python train.py --num_hidden_layers=14 --hidden_size=256 --num_attention_heads=2 --num_key_value_heads=1 --head_dim=128 --intermediate_size=1024 --vocab_size=2048 --hidden_act="gelu" --norm="layernorm" --norm_place="pre" --norm_eps=1e-05 --positions="rope" --rope_theta=70900.0 --rope_fraction=1.0 --qk_norm=false --attn_scale=0.0884 --bias="none" --tie_word_embeddings=true --parallel_block=true --extras=["capped logits"] --init="orth" --init_std_qkv=0.0195 --init_std_o=0.0 --init_std_up=0.0195 --init_std_down=0.0 --optimizer="soap_variant" --learning_rate=0.00421 --lr_mult_qkv=0.4 --lr_mult_o=0.753 --beta1=0.95 --beta2=0.99 --lr_head=0.0146 --max_grad_norm=2.0 --warmup_steps=200 --schedule="wsd" --decay_fraction=0.603 --decay_shape="sqrt" --final_lr_fraction=0.1 --batch_tokens=65536 --max_seq_len=256 --doc_mask=false --train_tokens=548200000 --max_steps=8365 --dataset="wikipedia_en"
Each number is 128 + 32 x the weight over its row's rms, rounded and kept within 0 to 255. Layers, rows and columns count from 0. Numbers have three digits each. The size before them is the row's rms in percent of the matrix's.

# layer 3 MLP down (transposed), 1024x256, rms 0.169, rows 639-745, columns 0-63
107:171155103135151135097115136158087178081126176139170095122096084079121163102140195131133195110104127148133180104125133079143138128115189142208073159140205128208110138103134102141082127115143127
095:091149155196150130113080103116152127144106149132145163130160149146133148145164137095197141140119121147109098134108157084125170115126140159131110139172127108104091080174178121141102093069122154
102:118113115145142160095090130126185149093173207089140149144165201150167127083101185129114138113099122085181191128066103118115184176171159109153167167172122192100138080088148135161109124131126113
100:135129154173160128154058091082097162115120141108144118200125176198089157109170129119143149157128139150118167178118143086191166126137167137155136104161093137101139159105164155130092118128052142
092:166161117195133110150165135084093105129092147118139089103172121090116115081140129175140094190129114089092046108158116089121038148174151079144196159175150174126118131099108138152129083132158083
110:143097133113142087079123132157149105164142066127093096111147174130122146070110159160092096177113125128099135168102163090140132171153086158133210113127095111138146171056122172064148106176126088
102:126198148126132129138111163131146152091087171141126133111114100048084109138104063114165070112162169105154046120119114106158132141115174083135106079106153128127112169091116133153126119143109105
088:138132115112177119168168156126108165054167157092128111125126142114104117131160147128165097165100126110088053075173111141130151089092083135157108138165116104081111095162123089120102064132147130
101:122141158115149135131147131108114099116162091157152088096109102101099068091102080098168085100113117090099086147175105129158099111133085121224130168149097138119087125111145136108148132133068092
099:107106125129065154076076147141097126140183076101183178117137138111154138152160138100117206082140081135207135127113124152144098117118119115091138174129070125060176119065145115072095130102123165
097:126143160105088154148081095065121136111183171188088142113112095122183147106129135107131129099166150109157089119155187155087159170184164078127121113113141177133115110168114172138171132137158125
092:097096099117086144126176163170117132095196166096125122116107116170136042124151119140092160120141103121155234172164132159149139162155127132106146160123064117140152085156123124129093078161098067
105:151137135122099018151078161081133082124149144184154160149109143118076151135032113153096151122092151100156139088192161091098134073134064167140146096126101139139093082107159092159096111131099072
098:092124126112139094104124108102164133143108123197122078104092184120199138089127059152172134146136127095076167148112080137145184130115122123182089106078134146167128135127117134116134118138090154
099:146145093169106071110165147105082091126114115120146138131128160099122125092087099091098147088219084167115139123126149128136150156125125143136119089140114131096139108092159144108147144120151122
097:188080170155162125068110096143145133143150117126118070117119151177147161166168119127156153142158088129133156114089139199149143151103132094137161129115066114116093117140174123082188134151111107
095:103182118130170144180108172150144076155133198127183141166137104125134181179090075126117127198108108114123119089179136148127129161174111173146135132106142130201129135169189157172127110088163131
097:140155140083172173198128161136090116082101125103091129098168118167160119130100078111131159123098118153140161180127144203154054128079139130104153144146125086089164116095100144123148109094107141
103:088132100111070140136123138107154115145170117145108092159153122078141092122149081113157253128114083125124133131131064085116149153160117200088095153169110124130153163183150119096110095102093136
092:155109141140099059143124107130062146099174133093140091174123088113081133096143097140181134138146109117112149135139135099193109104104097173189128144107071108120158175095180181122190133114123112
112:077137095137063162082135115139145069166118125183117160162157045097122161134177095196103135113157138133107129089139147072144158167160119122115111137127115136130133132112129142133078120207073148
096:092121127092116206154157164107146174161121144101111135135163137146142169197145117174161129127181140142099156098149087198107135163177147149089140129164108120209106106133056082077080129122137099
096:118116118103115121150177117148171092123139193154191086118084084076100136111117115114092109092147148071144180137152083179145170131094166165119114198143144164143113075118149149113101126119089116
101:116104153145149141114133158082091171131092057099076106112086140134159088067140059154169136138083167143096187148135131137114113136146139150167099207162128179143139142119119169141144110156144114
096:106120126060041160146106101112143116160131099170062087091107122139174131166090122142166074071164105126111081156129113107138111131116102192089177090123121146118173085174113105165137136172193115
106:101092145132132166131065195129102193152113063122097100154150098042176189139137150105110140187075099068124125153168107120116089146165122110139128133116126104125098079149127102099114133101163141
101:074136126098147099101094131137085184059091118050148147125149096042112153118150151167159139152121127113142115079089118083089178107097116163168104189119160064118143082142158059118121194129155125
098:099161184150171148138087156095112089111075071138108085114122129071105149143116102085142149151121073161113068146121093142186125117100150144174141149077130109081172095127090065098081142080137159
096:118103086125125137065151153119088189185178141107134126057124147125225108151174124136043141157090085140133152185095097099088134114131122092126107138140099131170143121083134159103163113180113122
103:130078152108097167123148131164113127169102106123072153172146126113116125128109189099171109113108135143124201126120152068150152068119174111125163124177084178094157137130121190129160125107141101
100:197124105083138089140131155136095141146144110138075090126133115160109135051113069196108095110115166155096128094148155089095156084076123134120207068094157108080139091079122192106170079133121062
107:143126098129104160148113110092155110116144151129129164099155103130192072098134148090124155135108134187186158120094144185148111109126209117126140100078139098187072163112137103114143175051143068
104:144160074122150171136116161140114111104153115136176095164141160188139144148178092163107139101093140063169101114105141135108098163127084154047146101060142114146135168151057036217184154094120174
100:129167147146178142159113139164106153112124142155110143156134166089062126142102091069162145155107081133137159139153124095167062181118142132068168113179056110117112065111183127083122157158150115
101:085091094112114140078153205182114094128082123178158153153138100115097217144164097075136123103131117144049144154051111147124086118083113102100126188148125136144169186152125143115088134129142095
099:184122116193129154146120124126116117077169100166046088180156063192156124111139146119130156225085125085121160148099117130151067121109138112100132133116140106126145125128148169114154126141080079
107:139152106149111125177117124161105167051121109099085108099179088195163076134124111160167125143123142070110143117139092174132096149122136152098107104102150140101128146138066078132152101118074081
106:110103103120092097116118129161073059141186138140086133112124135100196119079141103046110077186090141174103172104080114118114197108098143092070159180136113093104108123132166146092132062121078112
109:106194099079062065180098118130116069100113087089085187092078116158165131059077105097159092146127127081177172147070140121131087176140137127157113095109112132139079169121158179132144161215076174
106:122125170157116131075101134165148163151115122155116159136074151164194145066126118141147152178170154092116063145128153141135122197097172129157130125129094152098156076166157141158166112192088153
099:118099113109107117109188161101078127140095133177133113073114095171136093127138080119114160067147161083094190114127185207131109175152145064107146186131141144133152122108108097168136139171130140
100:135107210119166101150115107124113134140117128080212130161128092147043139098144097115142086144139187111110149158135162187144110180138119067123101116123116132163121182124126120147077104138128102
101:138077144173173045133078113081163098143153131210140149118164138094136135134142136145124131160115131118074086093111157102148113136104159166095141174124162143108112113171111152195185066106151146
106:096116134135138099135089132098129154125176114141144153081102168097102148160039116162124116051145132106166096152150101142139156152139097136080135128126151147170111163140128123093092145041139076
096:091114117095163150168126132111134094107141192142144124156151166130179132086094152158101121091161122172147119117145103129090074152082102132141150173089127138084167133120116085125042161113166123
099:136144138201173123140081149114110159147138110132039153093095104098059113094112161180122113066157019102163128082150118113161145169215088145172122146119106154090152157140153158126138077091149097
106:099111112120096106137145065097119100165052170109143155093106116126108119122057123118167096196123086082097100096169179123156158130139137120130095134120146176144119131125102132127109125110095106
106:131127109149134154161241072118131115141106137110096107100118113180098124147129148149084143159107118078105150158075108134114122172138124080081149051145130138123118112065086078147120170169132146
102:062115146147157126115139149138174136189108108121100168117066180077157152130155115108129105102146123105171136061144097115073135152183080121105145118126150156131145137132137121170169093139147149
098:117069176092117152094145127158098121186151098102089141119092128130132140167064136121158126108138167132135130183086139111095160159127097086095187050136143108140115101148115139148095114123113108
107:097107124140143149158192069173137098140114179083152153142137193122097149120120149172070107136142145144090126070151144112128082149144123154113148108133145120123165157137156105148190156152127255
095:121150194084131163171162183103175120180100165133131079137157147152117100179132156147081118143129055154139127149079115076072154096123094139065135148150107202198131153142128165107085135121153166
110:142116121179169146057119097118180131083090173114159179153117187172138139187172138093145131158118134132061082088077160133131156139108173164143169096140113160120124095100157150171129109211126084
099:097077136158076150085158167086157178123137104175154136165099140134069102126157127084105092126166142142100139103097119190143105175159093129115087124144104137135150096142139072177154169143142165
105:138162113125087149120115165132115126136165105119091115107148170146108060076120111163153107071153165096109105109213208092089110110139082145076108138155187103138163125134121168150113126154135164
098:121166118114136111065141110111108126055116087117139087149139139125079133131111137151139083131102131172151087092156094116174118091114131152110136127116145104121128154173156102074093068126129097
096:085081163080122120127107039113201147049110110094095128133103138165133071122118137139176138107146096113165152156140130117128146122094070117129174155098136086077142155114130055111108132122139097
102:144102162106099172110078123176105122146165126130090162153160137125109097108127108163125083146152108205131170113146143118168124092060079083151149127174132098138120083131123078113101093111164096
099:127135085094063071117144095097183105139145143151199082177161143117184110132148152132135083123118146127107105111109078180112118142057039152141156121163150164128162109086132098101090140121106156
098:085157117083086155125101089147139163108072108157106110080142054135127105093176146058174135187171151177137115140155165173140075104098147095161060154136217158187105137123165044088149080104149094
108:160124075092114157188142064157173142139092167150129155116137131164095149174162112132164134123116159136095133127116052148087143130195169149141122156117069108095158125149190109138114078151149135
082:102164137148139105115146110115061128106096121131145135077091143152160107100096131115113144109142175154092108170095122136151131133156080139094130108124162129180119082162102128158122130138099150
098:114107148111113139104079180128106165067160166115099127080134111081091137102140130174116133128064162197088163119136121082142167097117105065078119177171160107109071131134106072144117139124170098
100:149163124093156110154151123118128164145137125212063145091095168117139118165118064094139183091090084184165162152166093172100098128120145133168150128141132163141115161122102075093101100138138179
116:167126092136157111153086121158069120083164206169128135075035097129139107108147166065162218120127164152142141151078122176140103130074174098114122132141136149142109064063188085141140169101149106
104:115131124127116152138137140115131137098109132146138145136144085184136164082136215118156163114138134062216100105153153123143165199106234106129096181116112165190132162115169130121162154130141106
103:149171151061120159068116137127178118133106044141148129108163141201090191151172140139115100138077145109102117164119098103138144142155132204138115138140132150164112128148110137164132139117113074
106:089136147108075129125119161099061166110077152110122151193150106171119095069183167086127100115077143167114150096135181118122080098129139142065138106152123136130108083126117138152107110109118096
096:089123090227125113140090080163163117117126129099164067139094123096164143101074166112176163128106150119149156097108081183140172129128145114161077106094143120131101127112155149121076131155155139
099:036078145108164162094138140154100157093120118086130158062144087120102129116100105176128164117159111138108090168116103128156176124153131137092081109143124151148077071125144132110137077138133159
111:073147091122133106141100108132145162129102171105163168050162126141185088131083163130119174143128160101175149114168147136185139171083134070104155138069133129160151203153102132148103145137134102
101:127131158188160101138118126134088160117126157120077118182116167129110104097148097151151126128093076082137158110103098120138145160066096149095102136159082126110130139179175127167119165088127102
105:121156202147147130172075158081124065116083135119136099139146092129181095077085115127157175156107181168131181089127088189125180098121086112070170105113101083163082145166143107066138123134110117
096:123123146153141140175143110093066168139152177125121120081161165111119064102139090113172182113092098098189091155130093125100139081146112129153092107162064133107143127080121112142182099096159120
095:155156121125104171070086093092115111127155126184141141184183104084115095145127100142126075139131116102129143135133149140112112101160119158198114067143084156077121123101116136135125086165153097
102:135073091149128134093169170156101150129144105132124119151103166152112119178074140140189143135195122106119143147176046134110159135208167077086119186067130109160113165056143192118124148188182128
107:173086115187081159124167108187083118129165147119154098133103087127097130161142091171132148066121082113119131119097142217158104074108127167164132133095136121073084107082206159165056120199108097
101:125139076108134079188116111117093156122091149156156098051115171116115142169134128172133090142119085178171143177118145128128143082160142131131109126110161115158067142113162066085124164163085103
102:181098154136187157089114143119109115128111174112146071108123151083116147118124064101050170077142129115138101141139134180118125130123139126110138104093162092134152137155134176136090112151138125
091:107111146153073117166126155121152135174142157055110107097118073148109109151131150126091096162152169089144139082101137113111097067125125142176130084097136129166132123172118139169087138129151136
104:134112143101098104157141147155071109125092117130107165101131155084109178088179104103106172084123144168102202060157125148074146084144103124088105169103142154098145137088190181093133076139105156
100:153140162114138099148089104156149160158120138115115155094137113140049101137124109141180097139107137096093151135115176088146135166123193136146133166149184158154106135067169129150103156146177142
109:127134087118145207162052109100097121073107210090088105135100139096160154145155110137141110136122118134094151092239171107199163173118099076136152101132160117143117135164162092140090123161105124
093:159114134214114134127154099094111140185180153089130174129103072103166122073135103085151046155169136147065108170182127153085129123132118145135156115126095087042162103139097088178119131146091167
107:176124152067150110088224108160106144105069115138080162224103114146160140147106142113103111103141192114151098143126162115142199071151128152125146087137095159128167180102116241138108113152170091
105:162107131116103174154157106080148052152116074121118108183148173140125132146095104135162127192124096120094169139189139100086137145135136093123164108129124149134122068090158092098160151166102157
103:147161084116132116164150095089084124150149155090134133063081131092175123178126111112090133099099183138128194100105097180153103127162150083095170097108083085131098145094107145100119177113099109
107:112133169150145103017170157160093153137097140161160139163198101063129095198111171078082145107080118163085155160165147162174103160150099154157120149194108112116088122076130141071126119130106166
096:086141111131120090126158090138148201114064140098117097106148120133150150185161143116083113164083147113092134152113153172118126145118098071178145100132078174107091132153050175115104182073141149
099:077098109167161147084139123108111132170143081138138178102064124090126010096124119141147167107084159140116151122120173135065126124136108148156131121124050136108092136149141117085135128155157147
095:136123095106132090129180108166073180125124171141119132057153106163151113079153119119068185139088131119102131107101145083147137096106148044109079092153061135137126152152125156148157164128123096
101:117173166181144125160090178150128135191157074195202115117118132162070132132155177103125169162119135151131167181074145136064194144127081072138092072179111139165190147145168172133112200138120156
104:165142090147103178166103153185112137174207192133151130147114130060153149126175140152148178117127107139125087134122113147143102155121140108141152119117157139096135135178137089139103134117157126
100:119129139073149154112107161102165111127098096096129145091085105044158181146164100116135124148094124124159151106161109202117192135082162092120120104209116176130113152100149100146111152119147105
093:140168097200163121142062166136181107178100119113116089120114108121164118134159183104213146090147203116149146111135132073085162142127140133140091115098119125143107107075134120140136171130150145
100:068170147137184134157165156169143145152092120120126120100079154132122047120122122150148114048179119096115093147135087096110140111153163155116121097097161095150177106130150098144171110110116143
104:168108140141102097135127165187122101167060125145139119149131174093165122115155146090113106120131139180125092136151088106162107047057077119075153147115142143091142094125158186159140169053093144
098:095167132134118149153049133130118143114118135155084140151105093145137090210115159106163114047130155123175073098128150141122187129137086150112034166115133124111137148094110166107102103099104169
091:102170128157138143168123114138128093142148159177063096095153083131180149144159079105084105144166100127125094112104159155053101136114142126183149106124113160173121138120060113146108125136173174
106:131152105094145174150095163158130138182197089122113163209146107143076098108113130171076154109175197109135083150175117116081109161170092155136144130084126155125121124157126110130155109130149148
102:091117149159094117112121133124057126111126107134153136124142128104088113077090148126130062104167145132085146111114049137129155107128162175123090129053149145130108096141106152059112107063123178
110:158105167165083098116109127145093114119074131123123100118167116152112143103087177125126128167160134156176131117100158122101188161106177145175126121095110153128162111161091093144088123125127130
095:132114139114101107171109100156167122164089137093136095124173144131094134140156090158122179116140115129147121138165142139115086143124105117131068167143094142110138165124109079146153118182151127
104:169188131172142112123111111210070108168127169135080092147147067130174075146102112171116132114126177089070093123085150103205118156147081145117152108095137122130160148080119149137149075095075071
101:111125083115106131185123135165158160110136110125095115065157084058143128153145080137153099149130142130091173074093130146121097167138139161095123128149115113097203117169065134110129153161162156
099:102070110077139127148133166065121117149143079106095110163174086125086119093155089106133139141117149131117038118156078104068106084124178105096085086120179128091105134155147102076145150172101180
097:074127102131177175085093129142160132217152127132168086142205144089092109143087146105124058102121136113104100140102137106137170125091139128112159131139130091105146140132136133104098151142119130
# layer 3 MLP up, 1024x256, rms 0.175, rows 640-746, columns 0-63
102:144126109092108110147171140113152065156151078132156099181165163139125092162109148149120192089121126155154116109184085200117099155127096156152072116131121118082171174120107131075202157118179128
104:162089141107083145137088103091125079138089055187148079131180143088030096110142122162161138131126149116095134095135108126114150120041140176164222099138118105105093158156122183093176098150175117
107:130123148117106155130090115139135140116088113077172103159120126142110147181117167149080108196202149170092183091114094176112127191061172132139104118080123130111160112113108166099094099130180137
100:039149064159154147085121188137151125148178217156101143128142057120123151109093167084073137120161110156122203154118085118103184169100119137166090045131139093183110067142166093139150166123121172
107:058084147144096105147131136143111136085124149139158168163115143099108182189137115182113120121098130168146155155170131061096112133142147153196166105131121071146121115113161184163114171100134123
108:158139156102166096097103112078147186158159137075050096166113105143188111143119121158201120150128125137112084123167080087108117072131182110123128126138110156121121119118125095126088121157197116
092:127180111109184080100094107163101124110114191117103166137123095156121098135121095076098153094141177152104201201093193139108080119126103139089137193160128098130171080110127118145166139127105102
095:177113091100142104098147131142099157144180149080152122153088105210134136152113173128155129051175087113127112116111059121089156137140160165178045100067170055132117150136124166128073116145147126
107:120121193136100170086156168100146130095124114111076133125196116146140112130172102078071129109120142119112073129127030126142143096171098123146172079113130124080152189079079062154149132089117109
099:135148136154170229121162152159096107102070160116113141102112139123152098094178067112092134126147172095174166157117119147145137092131135117129109130173094133088137169114122151075117142102138169
103:143202166155140111129124155147099126210061076176096164081175096147145099123121137147148154185111168156090083111153101113123118112073163077146131000127125115158111090118122095108195155150158180
101:162141129093081129170126147147091170081111101139148133130096111095135200122120133128168130086113144148109148093127132174143167175089121132191121148117117154101114109145106154106131127176129093
095:137158126115154118093056124084149155153112101155113138114115088111116143158125100109110157075116098116165170104165167066090141153061161107114089126166137141064112127109181117119084174117183165
101:096110124120164181151133124133121137171156099130111156122146174050123182063149116092174126163105150153222069155095124130156105107117167111150138107008170127177140145088173099117139123160129123
097:140124099176055128087115085128128122110209150108141074129127139106135148109160140142181129141150147123090135109117107148068116169119118163171123161111136164093146079089121123141105073169107187
097:154090051165152103107191096135109072145153113147119118106171147104121051149136175133167154161090095113130119066155137091170054082078155057179127082126138101083071125110153086122134098134077120
102:099160098100153055133129142164135087124147144098114086137159136107097132125207115142137150124109114167106119187090143090031127125144108122179129148132124114125075108152102126164096107155117128
098:126127174099111108075159186062188083085128132140071104131142187094098113136180100153098135120102129128095101129099110135071172158138173155091131129105047099136158155105153121099120110172118114
102:095128098138114167089108145158147156157144138083170134096161174099144110124133245120110156105068129117126073092119151130151155134174153114111108072043160131153134100086113108110129120092135168
104:117105150108121100091100128107072135134154110150112080148158097104101169165113123133165151183182104184144122122129146063136191149168155075110103167122143109121094048050130163107063160087147139
103:204143112112065117169123104161203100097144157117124171123103132161134116148134122052085164182133185114137115093087124097141158091121108117151161213123137143071146098107139091195181106115144164
101:099156137104148130079116151158155103145135103100106168128097125191118105139144134139172154097154050169092099100147149144168086169112056048121181119164108170126054106127169182155113171164142112
096:107113119120168207111191149141150074128165131101078110154136063091099131134121115103131089088109166097091104084154155131161093135115080162138086141134116126121095062134125155087128127128101155
100:160103110039106091128119135086114148118168124088127115111138076111180132140130144134121111120110131144162146126122144119155154173177178159180155062083138154077046216116094145161100151116181108
096:086093135135113105119084113130128077112145087126155152182170129116161138124155104057128148174148146107136144133114125083152140089145117077154108148149108166058145148114124155119126138114089097
097:207133046104127139129141102127107096118090149128136125139141153159134087097093125112131151115086122097159135133104138143118149095149133071134138101157119111165105185169125125080113095120084068
099:190143108133132130115095149096140111055146125099128167141140114149153154150124147186182157104088166130109126139135098056115116153169101125097137132119128149112105114155107153128145109141140117
100:144130117104156166160070106145142111137091111146083112082101108121094076132150133127130112091139130145148096041138223144137148107148160118162124125136143105117125164121097082147145161146114148
101:104130146069130157121129092081149054092102150111120133138157092105112141136112089107165125130125071068167125092113140162188109109131171178121143185088185156178114170167093145159102166120133174
101:138135079139165120135161110191128189083110100071091113069089113098133125139161175146106127103125115155169069136153130092093146052121186141118106175145174102102106116164132128140105112097131104
101:174067120156154159120161104095134169097046163091120155108119108149114147132199092106133137177143119178138066086088164107098130109157153119163140138050129128191096130134160108128149169122214114
098:155088154131094088147173149117099138150133122062175094184121139136119158156083143173131147061100113074170189155112160137170092137134119120184144081113136130052179078175139172165088091131130103
094:163138117192118087122085176149103104101092133132150080156139104171085112081144150081076131147141074102132108128099061147139117122137177167164165139129158136072153124085094102183118149199157117
100:088116101125113149153090138085116148168082135179099159127124112140128139137115190146119110136092145084121160175126112202104145110110181212185142104144126158075172130166129198081146111085187132
103:144132157100143090117160072044140129130131090124119057156107143105161144122158112099142149095127162116166138136141150100152113108195157104170128144124126140081095143134128063093117136133162124
103:121149122136126127157142134181152183111080096178090102119100104107076163093126088067108162145111076077175085102178063140076093084145182115190166071072192147114097127137166153127131144089172126
100:138076136103085119124096113143158095097149115136187141080119115068050166123134085193095105119118120175159087141095107129128098142129145117157158171146103068124114152153137107121077170119160128
101:146107122109141142130138120150111138144134166052112192122144072111100172137053149110115122093094151156126161134123108137126124156137102166059162149154076129096079117106100133132138078146106108
103:090097104117105108146155144086208167072159051095132162110170102124136093082105108128154096116163072093132125140129183139118131147074085111110137139106157140134201147148115093163154148172157156
103:100076092125079170077044129146163159136137123123105157106093104092096111174129121190123089154157121069113098158097141131135104095117156189149151144112155168129145192106121128097099154171140133
102:150093111098179099138082128173122109167141132147084133110118127099191134102160090149122109114144115089072107152095164061074146098156156137122102170130092143145144130082184135087154137139065100
101:042101160146122107122132114191146165151106169117143158128147163085121122128163144124164139113156111090081141111090109135118138150156144071143089140148148072120081125198141139108154115164089044
099:185140132126083114108178125118209071129128093037120153164145131125144153175092117113182198142126203159082151165139133120119176144105109116082137133110132096161078132128114122142076103109137145
097:120117099167138099115124183126113160087133123161146161160134146078160100139150075107122141132071091162070166124134078103105120092086140057135152092131127079136161138139112151129170089157086120
095:142048104132148127136175069110158104051168065149117161151090132146119160137107147137135113201088149131062140098075174188113099174094125110121125099156143082188082107128099147066112138128112164
101:119094152110150096176124115110124154176096119151119115101139092118116141156148149094126231131117133149187116158147126137134083108118139151135226175087122124124119118113047149115126128113080121
105:135132189099085154113148110128089120122188148160114136059115068159159162092169157119136097160134142104144136095099110125112126124088188143103021170124037120157139151155112200128077132126084172
100:174122175127140109127135140086124078131067132118162081153113138132105097151142083109115085041153051083140127138139134136117098134126145126088121146153161095148175097131127147130138062158143175
100:128127099164092086133132121116107203101080082099132128183107080167111167167120118117118120148083149106077118140110165152117153097146106174091129167170193152108153152165110146127162166083121110
103:129126148071178175148125114100086169147132157103158148113091162065131073191140151131145124154095069127116174116095136177195118109159089116220135165110149115162141122172150097144117180088130083
098:077097113157124096129086090154138131133157100092151123123081096126147185074104098130141112148057110137139164111064155179150176148119154063144123160097087171100094116112170098150167115159081074
102:115127124096110096087114041100142166101093163112147156127179138109137114161134121072141120139154111168130172098169124166155159120072141057168137163054137176105093100158125139104092154154113075
099:093126113122125147171126153128068092124186140084157182172143138099090112166136096141141095152062074085110096153164098146099091199145080120175144158123074097097135155161123105105071119120096100
106:093111110079120126133145149070084128127147164200113087105109103127126177152113138162155152203170129171182164131033174158150089102146143102128125125032114149097142158056113092120105159138108126
100:090119108173145068147161088164118090125135177069097118104105126180133125146161115082117130108076125082165113131126180162130136158087128151103184094171161134111163149109115091113112138119139189
106:131161064125130181129112117076046101203113153118164102145076148106175151190079135075126134071145155105088140118061068129187137150108091093108114134114112113111121128176064189079116144173050172
102:178179153103165069106115119153145176142098109193130140126059084115184099140198127158069121143163162066134054201057121127077144143165111118188143094109131156164093222118141183149175170115106113
109:092093119153074144157124162146167122203108133098088122113097115111084214121106116141159210137155113162113131109134177080117147108088147127139060110073137142099113091104118167105126100152146067
100:140192092142162189144066121057122227078099154161101128149156153157036110098109055138146195120157112146120122074114099084117119100165114124117084118121162168139067111066148085091133128140092101
099:151152157144178073160140116105161069154097141113104185137164151086232086108144159129166154145132127150085165133151087106126193132160086166143095139122125129126117134176158123144095113185112145
089:134099151098084105177114137100128173058076184140137162135190101130140101138116141149171130149153134132131100176153133101180096189148163118180102088127134149127163128169110105143130123135165132
096:168176104153145090162127086136142141108139164131118091172119122103106044141157095195146123149120108119188175156130081147133107101145131182151171069099102207127073151121128097140172148182135087
093:100126145143138124126129167223130136092128118121181155161136146153170086145048132143163141138131136054066168160086128155126124107156153162066071105097122136134196130123191218141140134103138143
114:125122110107097131140151108121142119161129106119121167117132159061164132168155160172070080135084082090116138132108114108140167229079139119096178120145132079137201061144082116150180111097110104
097:103132124084096144181066126200083147092098138097162126194151123125190065061126171131174099108145158086093109036162167129142101137112141130100202074141134116104108099078139133105082125093116098
101:100164163132105157183142152181148114090177160116136149170177118136125144168112169118184129125123149112109136150152173169151122097142200139108118113095134132095073218117103108051144250133138061
101:074163184143138187051119139101144147099147142145103108162108070167115137150199106111079168128182161194133101141116089183083107098123133127114122117163173155106101093080088163109170156122131105
103:161143126119067155158156141098120122102129140120113158124062145130164176133136069094058040100088155120100117175104154147156108152134133109096126162156094160097152116129123153196101077146094097
099:192179096120102099104136143117122121159153112064182090168130156112146149173080194182126164130121105107149176113154236131130103158100116127161124063144109133137155154159109110156116118143081096
102:115153106126122116133161125069153142129067126178137155084151132067099154137121130149121102160113131143204126181167057141096098118159115189120107144129123167146119097100150140168205112105078139
101:100197140118104118173151139192085174121115095110140115183075126079106119138116203152143168121168136170101138170118116195127094115183094174169053151139080134138151118119125142094144137168163152
095:175114137070088114087108064171085104147159129143114192145162143144116111182128189108149097067120107134102090125096175089175146134127141122090099139089095062096113195117134181055104173155093150
102:053107107088160170120104160149167179099122117130145111090140053127151171136135176084157083144212156149129104113117134081062061117116153129159131167095145111163152096173070071064089151136097128
096:077160120087155161128195180112079074158157101124129149209134161112138118149097143136145136174107167198148161126142153123146115135091095098130138133146158093196070128124124134098154119141094079
102:170148086088142106097189132114087117192121049150178156109107128165166163102131156132163128143167128103135106102150131177170102141106146215130075140157192167080116131129066125093072075142093131
101:113176096145073080112123202141107158154096105143157168115179141144135155200109163053095167160108135174114143121160127119113163149118161137057142166133173097124073063151107143107109121142107111
092:208096159152113163115163109126091050130156134151075142132191208163128131162100127134171103142101158123120162103124079141157125124102124114150133086114086101121139180140153096098110155104082134
096:116085136113143180168135141159100160158120102095121119166124153080109135169154174097185137126137145158076131128151132099116104122133093069106116149192087113095098105121135138098131118137074098
091:105084100142131192093157120109132094118102133148099222122161112191166102121102149160173150123143166099062131157158111095106107140127108145080169144106108086114131123114141130111117173164099148
099:103070160139163102064063113120094088082070150116103135097165122114127144134144096106054149126163138179116110139155093154087147145133066114107114149133197147105108130136130146173107127164093161
099:031137117101177175109143152133109069113103111165109107109090153131160158117145126169075177136118163148138116132104134093168137147138183157088137153133140127168130108147163091126070146142119150
101:099173082136120141110067138143189110117213120138115135125105100201131116176108166122125146171139132107153131181147122126132100153133181172166090102167112154072152137139109083090152110100115177
102:122091150127119151136087128145098099118108131141142093112138062144127116123135152120127166111116182140122147131080163135058113084129127109156105090155185173185131072115087084120147175096045088
102:176149056130179143157116220141170078127089148082105144164171119145110139089141179056116092120106099121092134066160165179080085091108159118115172084088090124103094135191121142072097139107132119
094:081064122107129161089148071133138131177071142099110136138084128112113098124110113129141155101090162175126185128104110124143179144128149176127093148133121164127173125142159189141158157145160044
093:085102141142149122141128099149119145115102153146106204096077099137152147160150145162136141119122152128133161132127149154138144196119135151111215077181122108082111171131089138137202151094193123
107:152113166096123131126072139112177084122163122139089124095153151117066114164087152156101133032116085137096115133111105069141089164121149138099158119138084101107134175122115112125158098128083080
099:114131142131176141144061080194179117117127118109093090127099142130119106093097127106161118148137138127186135110079148053153102177183120132168110119134150168155127078125147090131117163181076091
103:084150165146104134150102167151175124108126145176161114180157074100119129183113154167143146112155064137143111124108101123168075136099108167184101065134179155130136130143093157171144166092086087
110:157150129151127140172140177050130102116080096081106126209148118119126132133114084136097139152161120118142105103160128106112169124142097132133087172123076040101180134147111129141122132146096071
097:131141135110131096153128179162096074156167118131153100145189106109129081164113137138144065125066189099124145167138114124115130147175142082152128150103075105169157154170181090127115078067152113
097:097146158069099148144115171170078136155108086083121146182181134071159159105186121075087104111148130169115140142127119119160102162184146101143092125099137045116091133140086124191116111173118117
098:084122131076139185060162115080066160115137151159110109136160164132136144148153147117200083051092116116127138113111149092164128163144147128131153125151026088100153146100147087142066146133063135
098:125132103100127191112143151088028124149151074140118123150102154115141066143123093163104215134150155126097096135089143126108154129202136113125123128143150109099096121164158152149147130069109116
102:092112135124148078125130141052131101103116065125148174140102126161112091162169110083099102122125167109081123062085089100118151144113170127115154157093172116115121161111171063126146097115141090
106:096096157169158134184120087107067132134165091137127111140110135160198187158183191079176115109096130091143113152127153160141109117114153131066055104158049156155144093154068132113139121154109145
098:196148093176141080052112150101065139185127167153201125104132124146140130125154077190183156105114063145099133168181113120150134173150143155144102062135130120166111134176140173118108114136157069
097:096098126100166093121146193113117133109142133164105111135158131115087131112113136128116149144097170142110137135110119149134127098086147128128163091135142147175146132115137102104147118109126059
098:086121107143105136108168129139133189076145171096102168246124110080069109101134122193115107087139157092111101080143129099126095094068125131035102159175094114141103095141114140121092163167117120
099:152184093173131153159123111192103073153099096120095067074134202153142107080161135095179084134103101112109138114156147172126174101166156114099107184090105094166099125142136120143172169139122137
105:086134145130162158155108054160199057124132130116092118114158110079121116098167099127137100197122118130068136133145110151163169104173121140118095088094148115149122165109140112113147160196115066
094:157143133163100163128111120137115112114131111113157147159164131089117111106108151115114101155138114155138104138076125041093073152135165081147192134123104107135063093074126126099123093110212115
102:169191126174097100125156110080126145086178057105117120108092119192153124160182151129085111119118130119151139157189076105147160115104125139117158072113110081031110135100109154125148150121169166
098:142117188092155134126143117143157155108135102125130114109110156126130113142207125125103085119120138143111152097109067143089127111159103114131141109120102129168162155117091111135168121103116101
101:113154102102049124110057164152120111038135098091120115121132072143080110171098140072124146165130084080181139155093141135099151122090134136121148126193150118141159099122130155118102170095153144
092:121111145109128159094161147111162165154125202194088143141157137066147151087089141090181155138116128094137120159135127133122088155147069155142147128184163114144136163109119079078140157107080147
103:118085089102123128094083142180144146128107135157159197102111131132104134098161098117132134142153103160128180126129184138127101134158140155107168106068116120115157099168097145046163150154168094